{"n_layer": 15, "d_model": 256, "vocab_size": 2048, "norm_place": "pre", "attn_scale": 0.0884, "bias": "all", "parallel_block": true, "init_std_up": 0.0552, "init_std_down": 0.0552, "grad_clip": 2.0, "schedule": "wsd", "decay_fraction": 1.0, "decay_shape": "linear", "doc_mask": true, "steps": 4640}
Each number is 500 + 25 x the weight over the matrix's rms, rounded and kept within 0 to 999. Layers, rows and columns count from 0. Numbers have three digits each.

# o: layer 4 attention output (transposed), 256x256, rms 0.0479, rows 145-157, columns 0-255
# v: layer 4 attention value, 256x256, rms 0.0386, rows 146-157, columns 0-255
o145:478452495479503515478510506519483535499510476514553541520493474452529488471505468468504545499526488469492498463480532510544515510492513501484495516461478478489513467504496513500484517497541471508492511509477495475500498510476452546495493475521529504534522493499448450544510498529512458528421468528511499496531512494489496527524483566481479515469505504450481537549490518525506492436515506512489509533515521446465486517518492521535503522494464515539468485482482490528499473537507491507542528489526486489516513516565468527500475530474546518489502515491525494499508482528502497444514510519442569504525476505484516509488501502520490458506511463493511473460500535481530458512502513485523460473524518458500495505427527509475503527482492526506482521550529497499516475426502486
v146:468501507484516481480508482487479490518485524475503499546520533461499509510470493552496520543505489522481504506520504505514500530494519484528467513538488520523510465534496482484481515470549506531484505467478515492485462487487509520492545510482481500469492519515540526521550473505521466509485513506488494494524512482483487485532503496517491511480488550511528504544491497497509508490478524470457492429477475527481547495496492501492500485498518451558508494465501500463497513507491518569505532496498485564469488471494511473506539447501502501487465495531513507476490477488523482495437462492512551535482531521498496465512498504510492507477502483506540531533494473491484441516478503490486505485422442531512512471504484497518503526480428552502536452502518530511445511551519456
o146:494466503533462483502509488486549544481521503511499509513488490537504473476512474507531502462505515500529494503511477503536514478482478505507493503488496492515497524477510516503495496503475514510520524496511523482511454515520489492489482512515489483498528504501542456472490531487491503543505477495460520500471460487498478507517491520490474500526500494492521512511517530463466490530467537526483461558504489481492501491513504496501471500545538544511536482467514501516556523509484503521508465488501442439497513497508478515474544489484523520482550483481451516482484529533530507500498536483518495528516478504519497469471556529488510502501490526529484495485471540465537477492497481525468456484535512478484496485477504481473483544505511544482470532485482500476524449474467529
v147:435484466508525493516483472485524485483510495496488469500532510504500540498514512518539511461518472488481473460470492519500506470513537484526493453479535484516535509478474526510487492531510563528489537534523469460540518503487497520498507540513473449490505531525507546506503475498477489501503493514480555474521507460479537460491508526520491502478476548470503518544523529503478478522465551549486505480427517462472427492519494508537521483466481464479495506514481468483513505523511470503487516446527487496505557465497535461439484489533513463518515498470519551544517474514539534456495498504502520506482492482458452551481500471446503487508536484524512489504507448457475519472517493507505527518519521505492508497490482493507518525497456515548478531501521514542493488487519546
o147:526534519501513543509490512489462528545534483502466513486523503498509494497447483451505470479496483466478489533476450519501528465509503530507469518477529537492483488490505487474512456555517511483455490494472479561485492447490513522529521461492479526483462457495516492494548510503552484503532514483495481500468504565540493511490480536511541509473482494524483457442517521489463549538496502481485539486502471528524523486488481501459541536546500475531520520520487498508516526507513489508489479499525513486525491517491470518489472529457512525490496503532471494478548512504513525509526483484523480453511486512491484478497479505484533489499457522517468511523517497500499547506465443471498498458497523517508472483497514512511502541477512493496486492507497502508509530482515458
v148:526520517504509457502500486526507556470487481479496531506531495477539464483456512469532533493492479454489469430483465509491493490460481514555520533537531458483515538497522433486506521472514467461492476495518496505478485488523453521475505503502509472461481516582505508499448511509516502532467553545478506495508528498466514459513453456516507523521477496458504533513492501504492494524506547511465524493471488492507519536483486482547524473510484491487451520523510482534487490488520474496482491532497512508498502526502540480516513483505514500520477573514529504505516540467474475512496475513524526529457507459444476488541522451463535451479483498511516526516545478490487490470493501478495483530510481521506509502520485501489521528475541502560498528522510512487483497534465512
o148:483488524512502524506520472489491500492508516512524521467543532484517495502521519509500488489540524497499466468514539472478452482516491474556477502482529512456485494504516511469490510494504530452475519517468527552491486523518508462491479480499452489494520514492536476445473491519497489484486501498477465457509495468494470489507542517495494513504530483497483524521512542484502545519491430496489486528507504513507498499532506530445454521460529486501531484491489479505508495523518503493513466465523540471514494480502512490491508530496506523468514464508478476523548567545525551493498471486495502514490486528515501481487502502483471480521452494487533464491535481528501496484486480530536497500490533490535491462510528495487485525493504528505491501505508502492491525464537507
v149:482508514498453532469503506479484500432486507475482453455481506526514500534542508533497521475496534433500487538506492516499485522485521498528484475443552486547485514506508475522473479513481457479519515483493500524538513484535503496525488471496500512517518475463485497505535466513466507498496484511573488523508492523461494506484510534461466499578533514522502490534505559508515538465487502512525511482503489507516478494535540500482510490496528455494527487496483493448500530504541535476481536496528464494466486476525503478491544539482484478480514498521519494516488481484525502482485514507475525541506501479492488483507447495460461533448524482533506511482521458535465508523503523519490479474523462549478497498503490510547529501503458508456503514542514523504491495508532451
o149:482498510492492494477500501500496518508504467520484500490488430499485483531481488497507497531494542509520504468469480509525524492516511518454482525518467514519491516467464481487479503468485514519524516454511481482496483481497496518509501499553516477498551499496464494506515554498545508509462479454510536536473488522522467488546493481550481448471474526516524499495498463502496524492508543478490511515524471493474516490480514495471507492514536466513491521503537488504531492471489506518522496505495489478505510559490515540507485514534465499482519506514510518497528490482464516528477476490531524477497493515505531505493487468505531544502495516481473497499473478471504493511487488471481505505502512528520520500479519534474466504502484527529529516509480488472510499512460503
v150:455522503472503519532452517509521511500530502521531484498472538573507524489505521495533469484528484553508508487547485494480494463463570518562483489525516508500477585502484524502463474518507479562484500515484473459505520475553496514517520484506549458519498500482496512449470508533493534522485500511478521525485494452542469470466471524476513501492507525502460503498519515507511538478482555509473518503476521525540487466499429502458531490539480513473518436485505483491486516532467465461532496538458528452498468565449518562488518498514521522473505516531564508485533483453475517495500542513449477465495519493471544515470505508466484504495486527475481478494543498513466496494461513495471473482470471468465526485478489472480529502561498505496504525525512524529473526486491479
o150:481509524522494518561527508464501499509517499480496452509521497501494519538511483500502514512514498499460493510493513514473483506584463486475524513465449446503512484483509491501491495492464574483504514484485502517491529492523518497507503541500512501496460467513511500524513489473532507467484527474485468469491468499491458553507545484545505479510468469489506494459462482492478474488471524515518500492460526557501526501551528513512509450504485498509470540559506502491490494556482505506491505499541497501500512507483508483463476489456473524491492480534460448519503492509484495549495485594522492480485478509495521497462500507485504539502527536496480510514511470475481577534547478500506529495482513501504502477501469549522505439500474462507501509458505529533502473462509488
v151:502493451471520488516464529530521499523507449505473489530532493446563517490490463486482514472506517504463484523472494520483543512500490493452535501527517503539462472468468497466490499485498446480498555507502494525486533449514468569484518466471485454512490478493481520476477508533502489467466499476514469513533502498442525500530525478519489507521487557477517476497520485490451502533460464448503465459503538533536505505547473449537487442455495477482500478523528492514521499480523502521504502496521492520496521490466495499488531526509464528527507533533506486521497481476541484514507536494506556479509524470494499505514483492462553477492510521526509512464492443527489516521515466592497540501498521495550516469510541501493523532529509482485528460530491500526466461465560502
o151:519431533530506501501514486527458518485532509505526493450479507510512503514516501496505509492546531514535503483479515464449506470495520515501511526527509484469519448498527479520498465526496503493490479487499478518470512491528468471497491448504478478486501495501507464467512490550491481475426519514463512472492492489474456506489491525503482531491520494539518472507503513512516498501520520496501491527511530503509512480510496491504516513531509495522512484482515529482512506543477467528490501526472502443509478533528488510553490509457496521476536476477490489529508519498457523494513454497487470476520494535462541493482500546438484499543525478521504462483498494487488497520480487500519477481514506460509520522495515497494530532499524479544439509539534533464527548520518483
v152:543515526524499529519531523517466458524471466542530448541568528496542468472518421490496457513526490480513528536498488534453534508484527519500509470467467503498464497506465518526491452503480517558503467445452524519510483468504510472519502558472515431497517503497467480464481501474499544521463518485514512485498497548491513497474550491517482517489550512505455500531521510499561526503454513469514469514473528490521464481493504531495518447499484496488439491506498508481502493494539450496530485455565503507460544540457480472454497471468472519456509490525510477522541493498526515522473492497501505536479554519480475487485496513515505529497493502510554498491506469537522465500534479517480494472469480521519440485507460511510563496506517520496500500474488545478474504470498496
o152:492521510491515475502514536452499497516519510517527530476442478483527513497531501466508488522456513487460504455486547474485512543531485519492536487537471473521484547463532504487490532527500486463510527503555478497500534487512486512525494506526520482509477460480498513489475485522491488453523516480497512482443519509520542504523548489496540496467475500509542500493517491515518430514473516473517526486515511503504501503505483444467527506492474530525498510492519517514480500490451542559509496542470521512516528478455479486512436487502482543496532464500490510500548482462444456514464503526463472483503490526454483521470490512529516491495494508477487468494474495508471556529482490478448492466507515485521547459487530568502482494504462554512519514562501523469532508515444508
v153:460485503496515495475487478485506533465494477515525490535528479490526493487514483549472529518507501509492447478510523465467521497491522488511547500509498503477479517486481543520485515526514529495484542496496496514528506511511474542510550481531497524450535500512513444478466516509538483520491493499505505502499520529509493540454502509508542551534491467521465519484512468476484458482493536527508478490481501528469588495499496499486528490507460497465487516475497487493535524504492470475471550471493483468520492514518490486533501508502519525483508494534478495487511501509523520506504500508517531494470499524485480483502483513493488502455493533479483425499471481514515504517505491478507538496509497513476457476456474512473482509514482491484516506543507509478460487508495482
o153:537480538503486497537489438511498502499478469518483515468487516509531484509506512486507533501510520506500517519498469490552460483492469514473471495441486495482505494519497487517487479535487492490494528520486493487450497493499515501538485539495504464491511548483485532535478486499532469507485529514508487489544490454467507490482485502506497525496449494470520498502497507474508525520515512518489484510501505491517506517517521514473506505504482489519525473489509533499529495500509501526484489474505528466492512473475526526496492494459514471509488479527527504492491483525497502532466485471465489509519496498507477544546531483487515463497510511525511505474504489502477548523505488477469502479500519493478558478516512495486522518474504535514517502464472498490535494491515531
v154:494441465519499475527470515548490480453521513526477498509505539454541532538471456496498490522499499482487461461538454502462489526473521544495500475472527506491504509474512491517511523517507404478528496504536509480498519482491440564469514514497512516479448511531498510494499489505532486500487526487509501536503524477474502501453470466547548502525488512450492533519522513523531503534468476446507475498487504481544522517510454492499527492513490483490536533525503531464510529501501542492529518484487496496490454481515528491502534475474497493510513511523522492514560524503496547504494506521492513471530470497486484486560439475478510503475541465509490476479532507516501503518523531499534478531481446517507480508471536487541541519475475473527491514488436517521490455491453456
o154:503475500522480484473483462474456506506509534531506531473535511529468490539532511490457511528513482543510486461485453458503536486497504477526506528463493479520481489498519518467473466506477553532498535483486481494474453502543508536582487419492457470486487524494503479510495519504474501485447525491522493524470518487479474479514497542490484510467508474532528525550493498478558556511507495491478520528480495523502510494444505511488527508474525525492520465505497501520495487502483468514527507490517508477482505507528495509512480539505486506505534465530486503514527569489529462471486509482517517522494460503488498497483511491490475476487476503489469487520486489505480495535498527518500502488502513518507513491522508502518488507478489528555498534493475497489471464516523508
v155:520520560458483498493543532544525484479495450547477501481461502509521475512489521521505527479487477489512512488459521474537530480465537526479491495500473537511549472541489464550548512491480526515513551522488445456494490528450481469552488487493481494527472543534520482502531508515510492490532529480494491490516495521475495538515461546463473477503472527484542535493504519507481502523530504497488518493538505483502501490438530541467517538544478516539523494543482540502502521474491519472491548522496507464579481498503469475504498545463503519483426479518500512472487514505499517480483476510475504485488433521406501588446528561505476489525476501464483479446519491498512476492489493456540495443529507471495495496508495461452464527481501519561458543497475491475486444521482523
o155:418525522596544494544477524449515494510481543487492463504417519575502510542491497503490506489472511468453480468562466565468487477481502489541502442511522470505469509545483479522515483513485496494474516524507479493463559515522555507450468524500474478490480526445490542497497489487531488509574504516485482516490502538523530517501536480511504475547524513531482473448536475509504525537541469499495508517472458558515480504488508528516482498471536490447503539512465521505491529501519503474475497459496530534455494472465525512493528506523464481512500502477505509507510491484481493505480498457566479503540503490504452535511483485503495475505448480531478534538470543527487508502507499495508484525474506489497497484498493502518491479512549469472526486502503493478489486477494468
v156:499467539506511496524518506485516508474532457518500470494517530526501515487515506479478459502503524466498480525512501517476509457522483395497479520535513498490491458440498507530504429477518502510495499485457508533522549466535556524470503470472466521485482479433502477442460505561485511450501461520499523471461531469475471502511495490493490518460536499468490482503517514491507513486470519474488510517500492532478447564543529494456484475488510510496484553502537573502495507554520524502496476488508488546498497511500509522547476489536476496460528472535520459517491501504498512496546531466494508496534486491512532528488500468462491492494522488479474482539484491494505500515498570555535494524511501497536499462470541524490558532490489504511535488481491492471520478515529484
o156:524498455506463502510477500530478502532505520471527518448474488484508471475494523485499511473502507529531535550517511505502526501505501555451522518530501477504486500517454494487503481497464459481497521447511488501496501487500487481499524533492482484489524453570453508525501539499513517481462546466471457489483516515521485523493506530498480493526478515531501456487475511466526480495544494491519460470512567518537506480512496494513507541492504496508426488555497469487493477496503520530491521524516506503456443522476482506505518490521447541502463503532525478520489501508473470528502510505499493545497501531465535482492490527492497532498488486530494462486507524490489517486525458453496515542560473523462498508541502494497470509520462492510483484519491535513516489515472516
v157:471474498500502474505495493519465476490482548526525516516483532529508481506507521548473451501447504492473509521483469551494557525497476530519520503477505506509502522506499502556499518512477484470497478495489526489489513483525529510488469495513495459496507502531462540489495497493510519521514501547509476475507483494491490493456502505502530549523501506548554472518451482510537483516495483502451495488500491577505509485515471471481545461468502465504510515500438519468477497559581469525499487548527514502501499517503498487504484497474534458488496506470497471469470476509527520546482507512499489509516524505544523494485480506530492479519485481507455496491502498493535474519525507504463543518460448497481526495477500490447550476481481496526469492468440509536530528531518444
o157:519491508519500513533508511488556514487498497520496476497489505485525499486524477502459539486505488506483502491479497463530508518513490472489488500487489523466513493516468469476483477461519474474454519476472456518510464535490476532502542486525514512532488478453505513482526499483504516510495528499506489540463475523525510500542526496462450464501494495514522504523506507492487478488514524515507516509506507520524474499435468529502494515486492522471505477517497511499511499497523516509530557476504517476488501485529478484490495497534487512529519496507511521472478488512513470480506494506514485494504502508533493511475480492479540535481549503493513529466499472496504456536486540487508465508508509512483500481487514543547493516482491534492524473533489489501498464498489482